{
  "hidden_size": 128,
  "head_dim": 32,
  "vocab_size": 2048,
  "qk_norm": false,
  "attn_scale": 0.177,
  "init_std_o": 0.0,
  "init_std_up": 0.0657,
  "warmup_steps": 200,
  "decay_fraction": 0.561
}
Each number is 128 + 32 x the weight over its row's rms, rounded and kept within 0 to 255. Layers, rows and columns count from 0. Numbers have three digits each. The size before them is the row's rms in percent of the matrix's.

# up: layer 2 MLP up, 512x128, rms 0.368, rows 86-138, columns 0-127
# down: layer 2 MLP down (transposed), 512x128, rms 0.182, rows 86-137, columns 0-127
up86 099:133137142120208174113110126201131182075114180078108132182140107121076110145129126150107097131085155131190111114178172148163132112137127177131152090169155138120170180123092133076120156106197058115134127093111141128138143104081106099149120064079080096184144127162134166166117127069124142135126133128155159145169157117139070119131085097091078093088132074142121142165071136147161132135095
down86 097:101158091160134148179136081123142115065104189106129167128102169072141135091089148104090128145219132151105139126126079112135119171096119132130046174155111143109136144190075133158163081145072149150156148127119073121057129160129102126112106082139106183108100143096173169113132139117134132152141108066160189159122154173154164121121082073164148118115112115170114108185145136086122145172092
up87 093:065063148163138089129098138167087148087050147109129125172136136138123095120130191082184186157191099084155137114108122185086124155078111139166173130143100090127120118131137149181151081134135093120117156123066140144095164119103155104156137153068120105088161123129134149151152097103193064135125104191160083185114177162136104140115110127149096186119070121117142103079118119118152124106105
down87 092:218172182134089116126128116128127096157161115118120139133099144150108161175145097166093081104079139151122107160125141090151088126159131099087093070166108198178098153109134095156103114122107159161176085128176138083197116098173078097105110077132118166142045163140114108167127152164124153163153176134097135088104126123149101093128173089123111132121141178161101094174089067092133111135168
up88 104:163163155135147145143181143163126131162136072171181147136164170195149125114176143103112153120144140088099122117128160130136118105193118130100144109137115068108090145195096159162119142071129152132134099061090102128129112187073070093116151124163134152154147101123095053086100135176133082167187145116148143160077104172109079093093168130087139136159132118132074089163160128106094194158119
down88 102:086159134108129114142158106115094098147170093148172172189207136089121147129147121198109100131145129026076115099133080124164106128113086135054170137135113169149129186148069169166168132120118153165145135138157136127128111150129130120106152087110104102190129156087081123088041153086097149134121163107131176156143085128074151107122090127192106148141095086112132153130130104138172137104159
up89 100:158160137160168076160110157116127112151145108144059109110090139162136149106158124124146097156195113116159108112123198100102139119147146178104111082100171138113151129176156125144088132148168112113174127124108101176140148148058147144136110129147129143096115145126163143118212070141108134104151073086153036113108077172040115165170095110133111207202151106125142156112109114123119121083154
down89 102:203066131075136123123122168136118120154072114133128054132128113159088121122149085195131100101149100134113123119198172103082138122162107159124143148116162117144132099143128129135154160133128113115107054180188133053155123053089106135116123110125117159166127159152173092165088061126129115144126161099153102191171068147120110132111137093145152141120128127120123068216107155163188125150116
up90 099:127095110100149118144186178100122136077161141168138118109142074101166138147169074124157142085109147171092161151135165125105140150127088098096124119124059201161141146152118134173137118155117152117105139109032127169160091089149174104137153159144109175063153125100117124147172232128141146122130119072135134142158087098137101190122099106110099174120112151125206102108108086180085145146132
down90 094:099102121159106138173054189147107155141110102158154123114112152148157127136128089129083087099180088044139147127141174130111130165107169072115139099089131134117171141116147117086151156106121140121095101123116145087136150161115134102098096130150110102175106164094144130127101111143134051151164157146224183094114111130147140139157103125218117148107098097168172168164139125089108209090060
up91 102:087139190125102165107119141115121173140078140110112125111118122161150173126198095133142060085151099065161109128124100059104179124136077150116134156106132153113158082138108138133121102164145116162107093121100135149161101103190173111122181158092099097140152131137088146105169096088156114114031150202140117151121156221175166162147092100091119137121155086161134101118086106180126103143142
down91 107:140116137093102161112102107129089093122125033178043101153115156107162132147156189119179086147143090146125137157105139125139118144142132074127209103127175159141085153136065074117116150137145110120099137142037154165149096185116107165129087118094163135114125086118165146081153128094128125117083131105175165107181187135140121130200098083158100135145159150134117094145138094158143149175095
up92 093:165090045158102103095134071099076146078151116106110111130177155136157120121150080077145090069130150159168097087134162103155152154075108088106133122173091153097104111201105093125142150182177093186092177125155107170136117139110116150093128155147053115100155110108193164132149191093080112122163162114102160134132183097122146114134153154139124145107119202114091155137105138112166124123121
down92 090:150131127198140071134126128143133061091129139162107181119078118148085147159133156146137102104137097085116099121092092172145039139138123084084070100153150117141152085133134158062091131124112166179092161147143107086181158164159114155130153135127121083159162208124157135097154140139144206107069136142117165144088124196128101126140067089146158141089152123132168108146106143088106103170092
up93 098:153111161115181124176125088100114150153163143144148099123133146122132114107079145130129063143133039104137140168169105138135052188079122116202109147136145125097167143175185098201092109087138131172147111113078123118103182142124095132077146083116141146145127163144098171117112089149195116107191086097121166084088131114112107094172118129155177126053120172144127086131127125099110138104092
down93 097:161169085139129149170168115181101123139073070088157144145122123099093115130140150139152094096116131107185101158107137139171170113167136175209130109104156158138028142091115133107172124094069110140145106070183101115149136137175100083131135147104112160181109071094128170097101119116128116194120148117165103115178174147119140122147159102167117177101091083134145154071081112096151073138115
up94 101:121110070117134158158180155164170131122082161109110108125154120131182120109149141144135146101130186133143097171154165118161141105139072217108157111186151065150109091127111115064136085107164061153107113135151140120087072093127140060123082144072139171121121112161161160174133125188137131124145137111098098109116156122084140041057164071127157106114112124151192100135134172133139144153128
down94 101:145133202100137193165123103127164125105164099127134145133180141157070145140075124112078165139056144125116094148123130114174125165130144180182094151159096128096112141126191075097205037089127097147128167143112169112127126121134130136132154151140099131136121167144138121087195146129084191135071044139131108120126132138108106074114136141136123110107096108138121123166095179174067114089093
up95 108:136128163077110089177132135119128150171128150117223104140089128046154131080125119070191123065112142176175138119154198136163170120114129106154061111126168152092114122113137134126121108128092111158110170119153146171092095121151110070112097108149114109095161074129165136158082119184186048180159142134104123128157181083142123128132107135124143155148150146128153141073154127064122102161119
down95 102:141122145109128145154103145156119172185126071083121150089124077081096105107143124153187135172104193126137111138098121195085093086135141172104097144139161148185147144092147121193098175083110143084105120186163084115152117152175114155163079111154156092125083117119184102161106097084114112131102090093184131203106133146084130145156111115127136112143107092154156063089124157158075185135123
up96 098:159124157187210145114153130059159088073118118143142110054100134113150148148159164161095108145161109110181092184087128146040129172092155118142127090156161094104118112139144116074159084146158109125139102129100095143105097124135151165108093090162106100128116097060120120157142160067099159118072144149124103109124102165131086161145168062160170151076159138111160150156169141105111134177167
down96 104:142152182170110119118137115163136143121124113159085153095124153106118153143207136160087075109197123146151065141146146151077140160154151161117111086169130127125098106122172114093120121123090091186106091141117079096185069126095134121089111133155154121161154097127048127102127170112138147059220119130154164134139142098114149149094111073082163180101110151141122110058162104121131091161192
up97 095:141081145149162178127085159130135144156118066085098122178085178109206063143108189180118138123115179125123086090068150138125121116071141133104182113137149094149137141140145144085131097154089090173169113126141115088117144155159166062105133139105082156125106127137146133080178117145188111136072087153167104180119157166170125174075090058135159129138113102161130124166101126136108090140097
down97 089:037181165144118112133152099124127145085166083069107077084177225093064135144076120150103178163126124156075147144118126141172118118143139158129099147184091140109096203174177116119154138157089121159161118152146172112186085063174110129127098125102111115118092097159169124142100138131126136127117136143146138150109129124153092163113091119114145117054144073135086116180114125099154125123162
up98 108:077166123167090140139151125172139129169128174197142120112106132134145107172127110098114170122137126096125145122108155137119128045153074096096090137127193128174109109086110105110156082141137088132141126098127196139159120158138167086088195157139091135185144159113079093112121162114114182129149165101135120093131140173169126139132118166127198055103129086183114069135174156092099159051114
down98 114:139137101109144110205130116137147138192128141149100110157140200130098145164151114145123170179092097148158102133119117137104113144048081130132122126121092115106183162090146151093084142127139084137112143107084144145139084160111095102115136087146151172139093163131116067117149060041159116151154116192175121171102106135156092061176059130113163146173119085161143153101133117142130201113079
up99 105:134171116088104113105185150099123107164147174103185165166156127121160145132112134157086114091081166108072100130166189114101161127181101087203107110135106112118122119116118136111074119178090096165154113130122125109148187136108165115155078118051163091106108150157101082137166116080099076139194098154097162132078091085130179164134182069154151127126127159149107140172149142168101129093155
down99 107:154160138137156110108104180084146165106185131099162162137189097119099060135124121187116085110085180137146105147131096141129136167158152128103134149130130094117138157092129096173105113153098161074104089064177144137143201186160113125164146152094110112135142146131094118199115117193119102085151108156089094117099103132103093143172112125133129082096095076101196151152081131180148052096101
up100 098:144131163116138085106130125062169104127149156126107103163110158189106073142149115154180145148097104174136084110160147100088172182083132143121113102184094121149134123155100099080102120166188134069114093179169057103157154166132129119069102134144132092100146141151121176092136155145098212075131103111119168084097123065175118159070129087149116148171136160132130099148139080085133159150153
down100 097:090128122131169114092102119127162111118120187162119138116131175130152138118157141220145159135080122137133066116098139195134119152174161084094087119147110136142171111063125073074075097084108126117205122145164037143154130128162142062123108137146155104091111144083117113091087105172092196073135125128192123146125161091169138130100116127168136145078133176125122142105132138103152155176149
up101 099:193136207151136120123140165154191135141081081187145121129158111139068117138066102135111078080125192091123089119128135121105135109095146145112093148123153140135122134200143164159171096165114158111145161070135085112157154136067104127091167145105195095106155117122135072124113108161134148136121092166142146132120073173126106107156085102079076172130098165091130103062123144098095172073149
down101 101:145120135105125165143128090108119115124149092072128138153158177143148166142168158169057111096160113137116088164174112101098117163116143046142156097120077117110145133039115124132148182091193153115147137126126106137095102135094142087132048104129135077150145113141136114060097142092142176156171099101052136186092133104160131133152143173166186159185098101093138140186160149131136166116108
up102 096:102135102149196127125132135077166067054118186129084139091118127168088047161142179109137130119058103186138146131136156154089115089139157133107132119154084099160113109120119141234144081080101137120140120134124113100090122110119156149151091144075127165139137174223141147173106154186146124145131163141091122146162147159127101113145077133085151098157134089151135175135112106101175128111139
down102 089:157146104164033142130169095127171131068140109094108177124153133152113164152116183112122079156130091141107042132191113087158122135115118156100171099156130110129169083114114152130108084127110148095143144089186212128081110151139086124096172148191091107091158140176135103100178136077138162112116116085100136143127100131156131110126154095075105119156187147117100109197135106134083158149152
up103 089:129169112111064092115131140190150182130131111134088194069108184132179134127137194139146099103161123069163166134136174081118150172188143138091104072157168117098114134169146149120162098097129179139136164116136158076126136140130115117131162139096110109138111113143088132128055097123133157156135084068082125114160175157119089154117105101088167095121087167103150109197147151073067148098091
down103 095:112081132118164170119136142158136150188118147141130049174142119123108193118080088149128151111163089166117128110126140120081144143126130140119113164134138177103129122042198074101112177191085131113155175060130096144087149100122167063118115115143129118123171144156154150105068125118121138115118140179152117132119073115099159116135167128081195176190104149109148105116093114162161085115055
up104 098:069096124104099180196141096157082185156134140123148132114132100162138073121134117127147138114098160072145171148143123096157162148111128149129147148153122128141131095088139106127196058135180120205093178070170079188145167104134098155101183120136181158110163169172129111119073186142141124143128115063200080113127170110130083114109081114134100168175121137102156133084131119122119097129120
down104 098:152142188123135107089141181168154155116132130108116138108129144188123174150157125121128075155124082107142175100100077084126121117118120189119156168080154120084137173067116185057102104108117146047114167125118139124142148138145100123179094122136106112115058124113161130166186161131153070150134109109047175162132108163146124192103131109176115102146129101079171083125156135062120150160098
up105 097:099160177137188099127090142071144122146120131061164135096118092128116146113135163140153153158154131180126117162104092142127105093168155203164073068141130116176141125100144181165122135139126146158163173149099116082081170112153159090121153133109128107088070171157162132077133154142127087096162168121174098178178107106104050147082131183120153140096115175126067130110159145086103133067114
down105 107:092100120069119069095171178115073111168147112198131206148209126105117126131160140108130073154108073127157125107166141143094065117129107060100162145104169159120113125112138109123181139116150135093177103174113147145102137145145137130078121155114072137097109075147067113104122124151159130129166133100152138201145177164091150107163145165116086110183137149161123154112063093153137132086156
up106 104:079187105112158106128154073143144153212108103177117175143130158117047148089104126124109119201110134084110154139096183099158108138134143147112111101158111094139148134077163136096148118102158102175111146179137156181154053091093145089088154107101078097148178137109077130127158096123170144111165132117131114115105136187167206172124153134107140074113124145102135059091124130125137168162114
down106 102:101155128173044119104112127124187153138059170144134134111099151153089163138163189166045150123136096167105192144100158135124138147137133130121117109119069147034098117071132104135104163146139124134158134091144057104155072126128103112075150113109105185174124158096129098148086110158165113191115128121135128157113156139108203136119169123125138139175120182123059159110093105109121120153153
up107 097:124129152116108122184094139079088148075051156145159122147155140128114199122161110103143081138136132178100148119172155093122119116174134152164139160095194105099172130104119117114088188164132081151202149133143101069150208114123152192107141042129087143111119173114121114117109122156096091155175154104140130083185131160125151170170096135114117111113147127078148116163111081183110119114157
down107 096:122147111128124191112164094231095152185108110090123099103123111117120116127133165125176163119127122051119090145076146112142058133092170142143081107140087125161147136080129163137164103129110117145108140161057110170087057124158120110140132173114144163115137165106099155083171082119135121122140156105196158105061188140117084105111197124104138113077137110176173185136122157139112142133121
up108 092:130120102128163128100182128185141125099119183128110136084108140136086106194037152109102159124157161113139169133103174161168137080081158130161160082170136110114176098148182085154068033113126170063105157133095133178141117129133149110102122142082129135119183097160147095091135094135119102180083106092156148132174165095099126170092106109118151142139108123072137197119137158128130132087119
down108 092:173119061102165167139120077113155119101094143113119129191152110180110138144098139110104173174159146134124174165133155124140127122113106114220167101185135148141128066118116125135050101153152118103118147124136118135129073154124167175100126099124054158141124118165146111118070195135168172082081118114114138150124141057123157130112073064136134156113126149036085148128162092102165148134118
up109 104:065199129100115074148146182145128068164107146131097142129093109103148096154115150112097159100159202160202109123135170131124122146124091170108082130108084106129120122128173096117109101114074117127085120133143137111142115137136122132112131133151159218123114149216090118087099074137116215103158158108079111067146128174166161135172116105168146152113125173125102153137173195125095139099137
down109 106:150167134165117158128179160138084149097124103144133114189105102143117148114115130148111130138159153116156161129135153137134135153111111173115088102171148150184096166131142143053147133116123122205090118090103158102113126084073149121140135140181088054142137121094054116102147104110092120148078161086161114064076103164128111107233107105182090158140118197171126128098147160079087123090135
up110 100:106124185197163101166146143103183120160162108147145129141124127158161112196114107145070137076201123181146111133115148094097119129133163133120090157100143145144153164110049175165144148100182087158130076175128115099117155126139087101109120217107061148091107147137090102187098133144088140138125078113112150117155145132147107172077174146177127141085104140095155083125113121083166084158123
down110 099:113164129149145146103095120099159141103128073138099173159178112099108101166151156154113139150147084228113105099106121106114135159147108101147118167115090142101101159098075126110132141065181118156155079206142125148113222141122130154156151123082110133130166159096116111218118071141138133118176163118094162114182117097125097155128085071141102110160103123143170081153126105116137073088069
up111 095:119131109138170130143127169118144114157083167093105154161108096138144071121121103135121113179074103165149071105071175165127135121129140105128163217136157131127080113110072152092098045171146123160110145095143106174112123186096171156129104133103131187143173166085166118121103179082133102129194093054153104162159148162091075079169127161136170131138147122150131069154132132098122119100130
down111 094:093140118079068103098143170095047109132209143173113101102157095148116184079105189162160111077138141135169121200102134144146151166132070111178116166119149183115098123123119180116104110146170139140116134160146086147111179090069095151193204087123133131127143109117132136103151125083167053130120153148146104108095160149091131170144134110134132102134094085126083173126134127151122107087129
up112 107:098146133090123078116127132179137170169130117090107107158129042136123174166111180135115137172110192128185149159151152086044094096148106185120186099185160164156130158094126175110146158135100158142154124137118164147095065135136102093165123112111138117157163132158059118129138115035143102120116082137099112100102117139116151101158129100112098054140141173110090130148119137121185088088103
down112 101:130104165101176144107135089105143106115156182127122190160088168088088121102109181101108102141102179182151146065175131135121122094155112102141118077120146114088087145096184123156171154137129134111159139156135129095105148190083134102172100098168103127189073134201103158132142156107083082129129121118102100138086172130126176097157081127081194066131137106129090165156096128119208099136131
up113 096:126122132168196105164057151083115150120162125157176115084131078139132149115097075121161124154175148181114174091165156193164184140160112129144119150131094060125119098081114099168121110111164106179138117157088132157074080149151116096141149136124098144120162086201135161057086104110123145116184174117109131190111125125128132132181142119106103099102110138198152097121138096108124137150053
down113 094:105103154154134169138101204135130179145134171060102141099139108104134128115199132092091089125120109084119110136117126110168106119185120137118153133131200151109104106067085132118112184168127121114114107112088153086123151111202170142088051125152126159116094170179131146100111143139166142084145143113191055095094094068145149093126104104138205120142142176117154074146140167177147118115132
up114 091:119162141163156125155110108098086134124045142092105135147134135091129146105140137127082133131149132143144146102139151139137169088100129114158142101094068131121205152152127078097082132093128059137112126106096089138132116135111221149134198156123124109113064150134137083121101142153176120098128138221126097082108119159173146059112158146115147112172112144110140211150092078179171109182085
down114 095:097117053100165148148147120102156106129134147233135156106076119163128139138091115096160105172118145103103146119123126160140085174120124134141136098179198121065063138074102128152097105183144143081164138165131149150067116085156048157140071130167114104102136124141190144158132129186128151162139084083097139182154129106081098149135118146171133172084156116131158104104138091106093160116129
up115 095:134137127106112114207099142207140100171182130140102165133090117149121133088122149081133127138178148101081085086126170107123098097092168074090140182116115144185111135130123137103141144161082145137134102170099155154173104178132109116183121100103147159072086223148093151174135114115075111199119096169130110113150120104105108123103079090143137168149093125162154095171047130141129118107093
down115 092:090118136144097129128131123081149124052111090146175123132138180129116106113113178112133105103080059128079135074070126091086112190161097117099099134092120195061117130155164134167073155164090219117148141122138176122140114096127091096149159158124087161118114131097169155168131119156177173161216170164109103176087110096110128166132149119138100147140133118149137165142081125133095169142141
up116 095:113133157120155211085174169135086109195123180116135097126143113130148131148146172100120160202145159160148082124158156096149137117117112101131092145087144126182131122159095102150156100072110156138130136132126119173128156107062116112050064133123160141099131184153148152091156091166125162200108146130090100072119112123196113119153091139133130087167144076159099053139089149175088124151125
down116 096:141126166158104153120141148150150219108124110190146119087078193116142094151099115078187182110123121131093134122142166128097143111147116209153135097140153064166111123098133146171111149091186112117113117101121227139129142118134083075119157122110161065110153156139130181097145101162137142087061077141126123193111083135092080120176074098133123133102138125069137131095126140097130122115113
up117 097:149112162138115117148157098190168163091084156188118134150132081119098035072152157161177157093127165135161136126094129199100120099110152139086135089102112144150135169143200158173141135152130085157119068109078096092103135116105157099067168137124130142151163117127088145097173150106026114141107087089104086139145146138096123174121126125186086115178150117099107137144154145122117083130136
down117 096:142111137042116188147104126132102128171172129181156058125073118139082149172120076127089073170073134122086104099166062196112163111074136118133148131119118088114192119093133113139167160143141156179132138077123152105124211100143163149153152105122128096114153176154135136155131078078140114125132143107099176130155061106130162058136116122120180146127136132117170177120125139097154119104101
up118 102:101147116098137138157111152169114132113163120057134099137085145126190124100149152096117101160110189110168138175137122161104121124196139136169117186112120189124111122142142127135142087149096154157114087115118151126062082074150133083101083169112184125074123103137111076107134122083213182133151134113124122154077150135156107146148083114216085188126172142121144120179054123118112173126109
down118 095:120142153179119133027116093169152133097131163088135158101140121137047090107145187112127129089135084104082147154144135114065105162140144191131146104146076075074154096059149145134130135104149166109139161117187142109128139150124129089118177158124144092145151135165135140130096077125113121104093143140190144146169185138098113052157185144166104127182130113148135137109167145096051134099148
up119 109:163110113109123105156160153168121154175176104158178119165120096163135123186114104177124151120105094112082137140182126109175159140127113083162092130164109128134137114110066141133171069137098060135165115175125125101184127112115119037130216161111096117195193089162102067104104165112072179112110150153131141129123148127176103117189172094120108119133148171158109147162098129140136132092124
down119 113:118100169096189109137157136099118131142110143159131094102160100193158146177056083167164111173183105119142114087087091189082171109074055107172071150117108097131129143103146155147144098087120116138152139146143138129124162093125124139135105135135158164125084158054138151110112140174068097118123142136106140139144110137132139188186134169179105172134114103113193124076055158117071127096115
up120 103:122145103092119118118116138114087141149144157118167103104129164145185124112145175132104095120072071121122185116112186154110069114122107114167158123144135129150112125111160102216119142085229107104157106069129130129162146197116126108119168110073057157129181125151114171060129175169078134120114081132159109122095126192135092142149131148097199137077139132141120122117165171122086151101095
down120 105:122142124119086151134098095093193120147088091145126160162184145082183118128139140084102133087058186088178149148133088161142121133101070160114088130147091165050106155160173116101157087133183133136169134115218142148123163120137130095134168115138095153101077159168147172127120135069095124128129123152125086109150127136146031110087108148124143187109162089182091155124121104107113136143136
up121 102:119084083108128117160085163099098131132088131092150109085099109124135132136106138160160186153142142099198112106084133211131121130081107141114151098114078138127175148142067135147095130189138150173073117133146108100108119082156074095125151104196111055174123151127139126157165135081137104183159210139117125090208147135128112129147167109064084153129109179153160186151121117137120110149135
down121 101:152208072189165108133157088134114184106127153119112170156152143164084131083084152129135104094125112095164169159129114131102094130110154216147138116107105132119147159071159138120140108120169110067093124128135098167177096110133148168115112144082127170099147115105104156181112094104095114124091092086161147168107173190126112125144102083179163137092086108103115074099201173114105196128109
up122 111:119076156095124149190115194150148114131171128111087107157133089092139121176174191138185139197146119156154137106134151096108173070140116131093176120167104134148117145150130175201162137073113066099104092183114131132150129131107138112055106132115148093091154166155133100103134109126138178112148138094149062130166123146090144122100106130161082117184161084071090108110082105194112134156101
down122 104:120115166134117141151168100167145192119128130104156127120098056159160173160116091067124093137130097152144157111111105164130128144117145148160073085127148085144199117029141119094114190120114131192153143082161139120157150188116142095137134148123176154079069106073125122095112148139095009093122148108187138146134077100109156135127130145111149133122140114145206137118140146098146100144129
up123 105:147194122120109108087063084143099134119177162137095131075146071116094129116115143157127174098086134119142156171081170115130186127143096142145129118125168120151107179140099140083155156096168103191095126103124187159069087149137181120140142133072173135132083159173106166109132100117201072110157137152150132185144147175081175097110118161175114194143152140092126108186110142105164094125132
down123 106:107155108174117113118053137091093108121126151099171164130119108192197160110110108105104114142167202146049152154044141107089140168143145155102115116175089111119136151122106165109190104137102145071174126180161100099126098040148125104106140161196117147129153155097143127122114143170145167170114123101124124087129131080166113130123129127072151115104073167158132133110068142177125131106163
up124 103:127116099113137167124191154103137137159095143069135094125117165162090135188133128101060140157095126154183126164123120127094192168138086117080099119146088108098128101145119090129147109078117127164123149137130101110118117150147060154195168086110088166104135135143110098142159153073089049114128103148132139059112126082155185096111126139156191098148084130136122175160184212183109132117114
down124 106:121083095114088171094139093133113109114098137148131150074137147135142142104108128162080111086183094142098141087133110182122173131104166133159077147082162115148121154139121127147143121092171102113057155130141155079127154097119149160231097136152155135136182139182117143100140134127121105102133095131124081153113082043117169141063085089169158203155129154124135102122223170124121152153090
up125 094:117165107119138093190137119161137176087117113124142125080117131032117176141151159142155082209162121172128143160084148080169133098159123142105184126126140125166133094103135116135043097142208197187165130098088153122152137096105108160123123147058143176143087114140139109117131121132117118119147088120114124125135131163078170151153154149092115120108169090114142055046146147148148148141099
down125 090:140140140155096089130152137097157122123171078133129148154088121091158124125131173165147136108083100104131142102142115082127171050113184129179112110066083123131109195077139096121088133157137137076136177110179100112077109112120114149085142153167076130153177123120157052150117177180064148149129179079210119080157138126110145119162154103143107155132135152173152165130126130102092118150053
up126 107:122080136083159125156131117140146147142111102138152131081170105100107163150107126137087172150133125192127111061141170136148161088055045163100137116144088087154170157167102109069110173112111073161061127148087103141088134160101156098125143138160116138109127214165122168127161100127166135168109147133171143158181145167216122101100118109209128144117111121108164149132166095103126154153126
down126 105:125163116144207117124159096079151128165136170169158155126082182145138154084096091167103152121111136111178101115132149108092119091139114108148046103166114181143105125152120127154171117107148134077120151137153097094103133160173082078145126143157042130138069165089176146095115087103114132141092180117139102129147116132176105175101116208109084149132080063152170172125108159093102127112172
up127 100:100109130063173135145153161124108110141117169134114119137106122145111112141117114068129107086110152146128189124124148088140103046080148113151161104175072109150130142151169138092103188113139162174125118086147127070071163141107156139109090100201084091159164179107102047153122175057157135124141146109102110120120166163131151064112102177137170125141156134114118130130104063143070092190129
down127 089:136143097112126077078095129163145157121140138103184189078156093110189074185098186124137118130119120169137081115114091182141154096135136117128159134111188161132130119113133124134129153114153055109107162124125128170147125179145138192105123120114138106145146111075115157103139123145098150056078110131194091141139103143140077177118092115109099183143142160182156076078146068089163182061114
up128 094:130135159102101154153083109113103108195119110104065176161108163104092170093095108126151126128128163088114121116130134099136125097146142102132077175087129063152164167124171137104106117136057099154136135122191093118092120136152185105118092160076090155185106147166061084103114148165156134182164165139147113172165050127152103087117129119083153107109113216112145153134076169119177135121139
down128 088:161096130109118093111140175118102129163112179106181180143151134046153100148164165153155146146152133155109134096124163138077134125153127064085145050158131108102082159103028125131115099149161149166108069149137102079159082104091131188115118106116100167123157110144115088115146094162112136180152151107166150167104090124141152086107091146144099144075160182127111119196133172107149096182123
up129 101:125139133103124078155219118171121115140157147108124123150196089185116129124132100106148097103099185081155188129152082137100145197128201102126106077174140156174099105143078126104116161130143112190165066119113064051132104064127102121162117142153126113088149105172067149160119162124116145133120150122130087154110126165087153117152147142089169113122144116098105169102153116131090175098084
down129 100:077079088187112138110127114145142074159147100129141111130145155118117115077083118157142130132147061126089113142132137146129096104176120068183147173123128131115166137149100122141134150146116145078150150123168121136109110181074109044171138109175123124101099082113089136094123114140116154141155031067239145155118185153160134148201104134135141114156093155139185138134130097088169152155115
up130 090:053143118128151128132108166147094109110154088121195154116139127185074121109132104128131153091124119155093191130135095123173130099113164168163126129152115117083163228129167157179112119149110107109135120151161087102157150097133110101140117041148105110133184121154128155150134100181139111121083090080102149124118128095184128111113213144140126134160084128167167148129116115217052116082137
down130 094:107098123067052107084178094128132139102132175109102075060152127098195131157157116117176107101144155161172131171129109167130146142106152141101106079141112149131140085199170062123147171084094155118122196135131117159056068135124128120112140181129159129185141082125114115116136110171136123167143128153171150157136163131116117179111137071142111125145116159103156064097178141128161067108094
up131 091:122141131061087154156098151178092154125143153192161093119145072111092105118112090167128052126141099141158140082163140102116228096049129141073156173158091153121136121135149131149129125139089146139135138107092132135102074132114107171162183092154165111103138134135080159120099089180115135070092103127139077128070119132140152155162108136152044136111176087138146103123171130101113143176168
down131 090:152110172049138132116172169102105123144124087118088141116093112141124152182126141165158135119122141160053070085158127148157115123148161124182109148161162164141146106126135125184135180133133146147137097195206110180135121149120137112034140178098054123106082124112147161139117092114150188160095140137119147114095136101116065087080143138103118067112138164172118163125098060091127126114092
up132 095:153118194095154110088186072122122164128162166159129120157128012151088081136099202135140185127115134136077077134102128155139099072137139140124163158141137146177106105142099124184134124137142085170147191130148115151150136102170143056118143136149142119142074138093123157127204161125138134125152123118148092094156100110117171157091149127217098173124137131123097107149134176098176095126123
down132 096:110129078086129163078097183124152121169143083125130128152118187111109078090104046158148118109159210117154195114113105133103133156128090143137119072072155086098122129087139180065166164146128174099204112135125110138093136090077096131125094136145127143165134147150087137160128104160147155094094216106117144156122134171110105157161127140116145171100080139143120130068103150148158140172081
up133 102:137190122132075103156092101157146094183122111127149173131133119132179065155098132101106136116063161141145117115130162149170106142114186047174154125126130134150120132182104140159140164179081134083188130136071140157137118104098137154064108110108175153111100075093076122138119111129180102075117114107187080119074158139178154126153090132102065087165113078131097134096149153143115187117108
down133 096:144137140095138191149028074146182146099107091113132084168154089119125136148158125102103139123147142124108127142186194065121118169156134157147164212117105152096198130117102151145143127133088134168114164145109110043159114156066190114159056170102126099153122116164094154157123139122152122079122114100150109171087162136094118088106077137147123118154123115122074077141118150160119095133120
up134 103:089193099114122119142084096161133112119133128083127118104181132098123173175083164132125161125190154163136133102093131109154064128179118099042127121147155133082158166117128130132092122133093119102122193142064204133051115113169151098140072095113148123117067121148134164093122147166119126182177135092126152170165187178161138133081080137092155139139122092087108132108101130149133154103186
down134 101:140082132106157144102097144111132112127165168161124064205108194132102128119125137126086097132180087145155057037135096110082153138162138130147126082095095063073127131113159164114147145162148145136074123157144145162218168140125151107161105118103126155122112150107123150176159163179122139123125205092124142160102115133094171123103140147123132134163095071094179075107123097117128110120059
up135 098:192139110047199103173122139148134119144138124141113114170132129131128101138147158136086146141089159066146110164125122112191132120150129063074135062126145097079164106111110138100160168125166144159167099174107131094102140164097155150073156133151113173131094102152088118119171115130107124104150135172069123163062084116135183135159114177122106157143168116174154052133074150103076165093170
down135 098:078104128169099097074169072247124110052079132116133130131125130139128101118126106143111125086150169118143157158132112140144160144154134153093123139202142085098128106161116105126122113070162052133106089138164092158207153121110123111139112143103143104143129142116128157169130122215099087160098150128185098077141127114147100162158114068078163132103148125111126175112164104110145174185121
up136 089:103095113116105074126147105155116147085181192152200121052133085127146114154090094059110089155143117074116115155100150109155129182173169099134118134137101168131134151213092158093158093162164139136088132109093135167098157152100130099152141095137140110109114147086141121187151100105169131184092101159196087129120050113150122138145137124130118112144155134088090155129125127183092085167066
down136 098:071095107152119131093127159187127100135137050153049120162220191169162143088170122110149163182104127096102177094147059134115097159144167114094085139131163126105144122123109101141136116087188169126162126107106122089116125151111152078142151126145112045144138166066147094166165097156159144115155128118111168149115129118123172074151165071172144153164111123130139116116113130088087150100103
up137 105:129080125145164182128118197080131115070093137126085099182074096145145138103110084072124172170121166137151108113160163097124126134151110110128153127107149144042130119107140116101171136183111098101131143068132163203144147094140172165122110137168168115087151162111117134148112157082151135180201070175100110092155129094148091132118109193184109103142161137155156123142139080151120090068123
down137 094:086161170119143145138158091119092126175137121109123126134169112085175157086092125165134134167111162109181167134134132140092186060121120173087063122143079104185107100070111134103139107127188105212152114095091105103122046136119115162132121141113095117146148140132139102048159120119139189092115168107148118202086154167101130117157135157057134131135142164156092125100106194130119138143150
up138 109:103064127106141148104046145121118148118091136113138081112097078156083091135137111151094122213183136116128087176058139130101111038150088133124093174130110144147166110165159125153137167091079121101148110120145090136127143113159130159139100143157181102165112142064142142082138086138167137193111105175170141112105124120171121155116092151194137154120081118134108165097127156102207162154145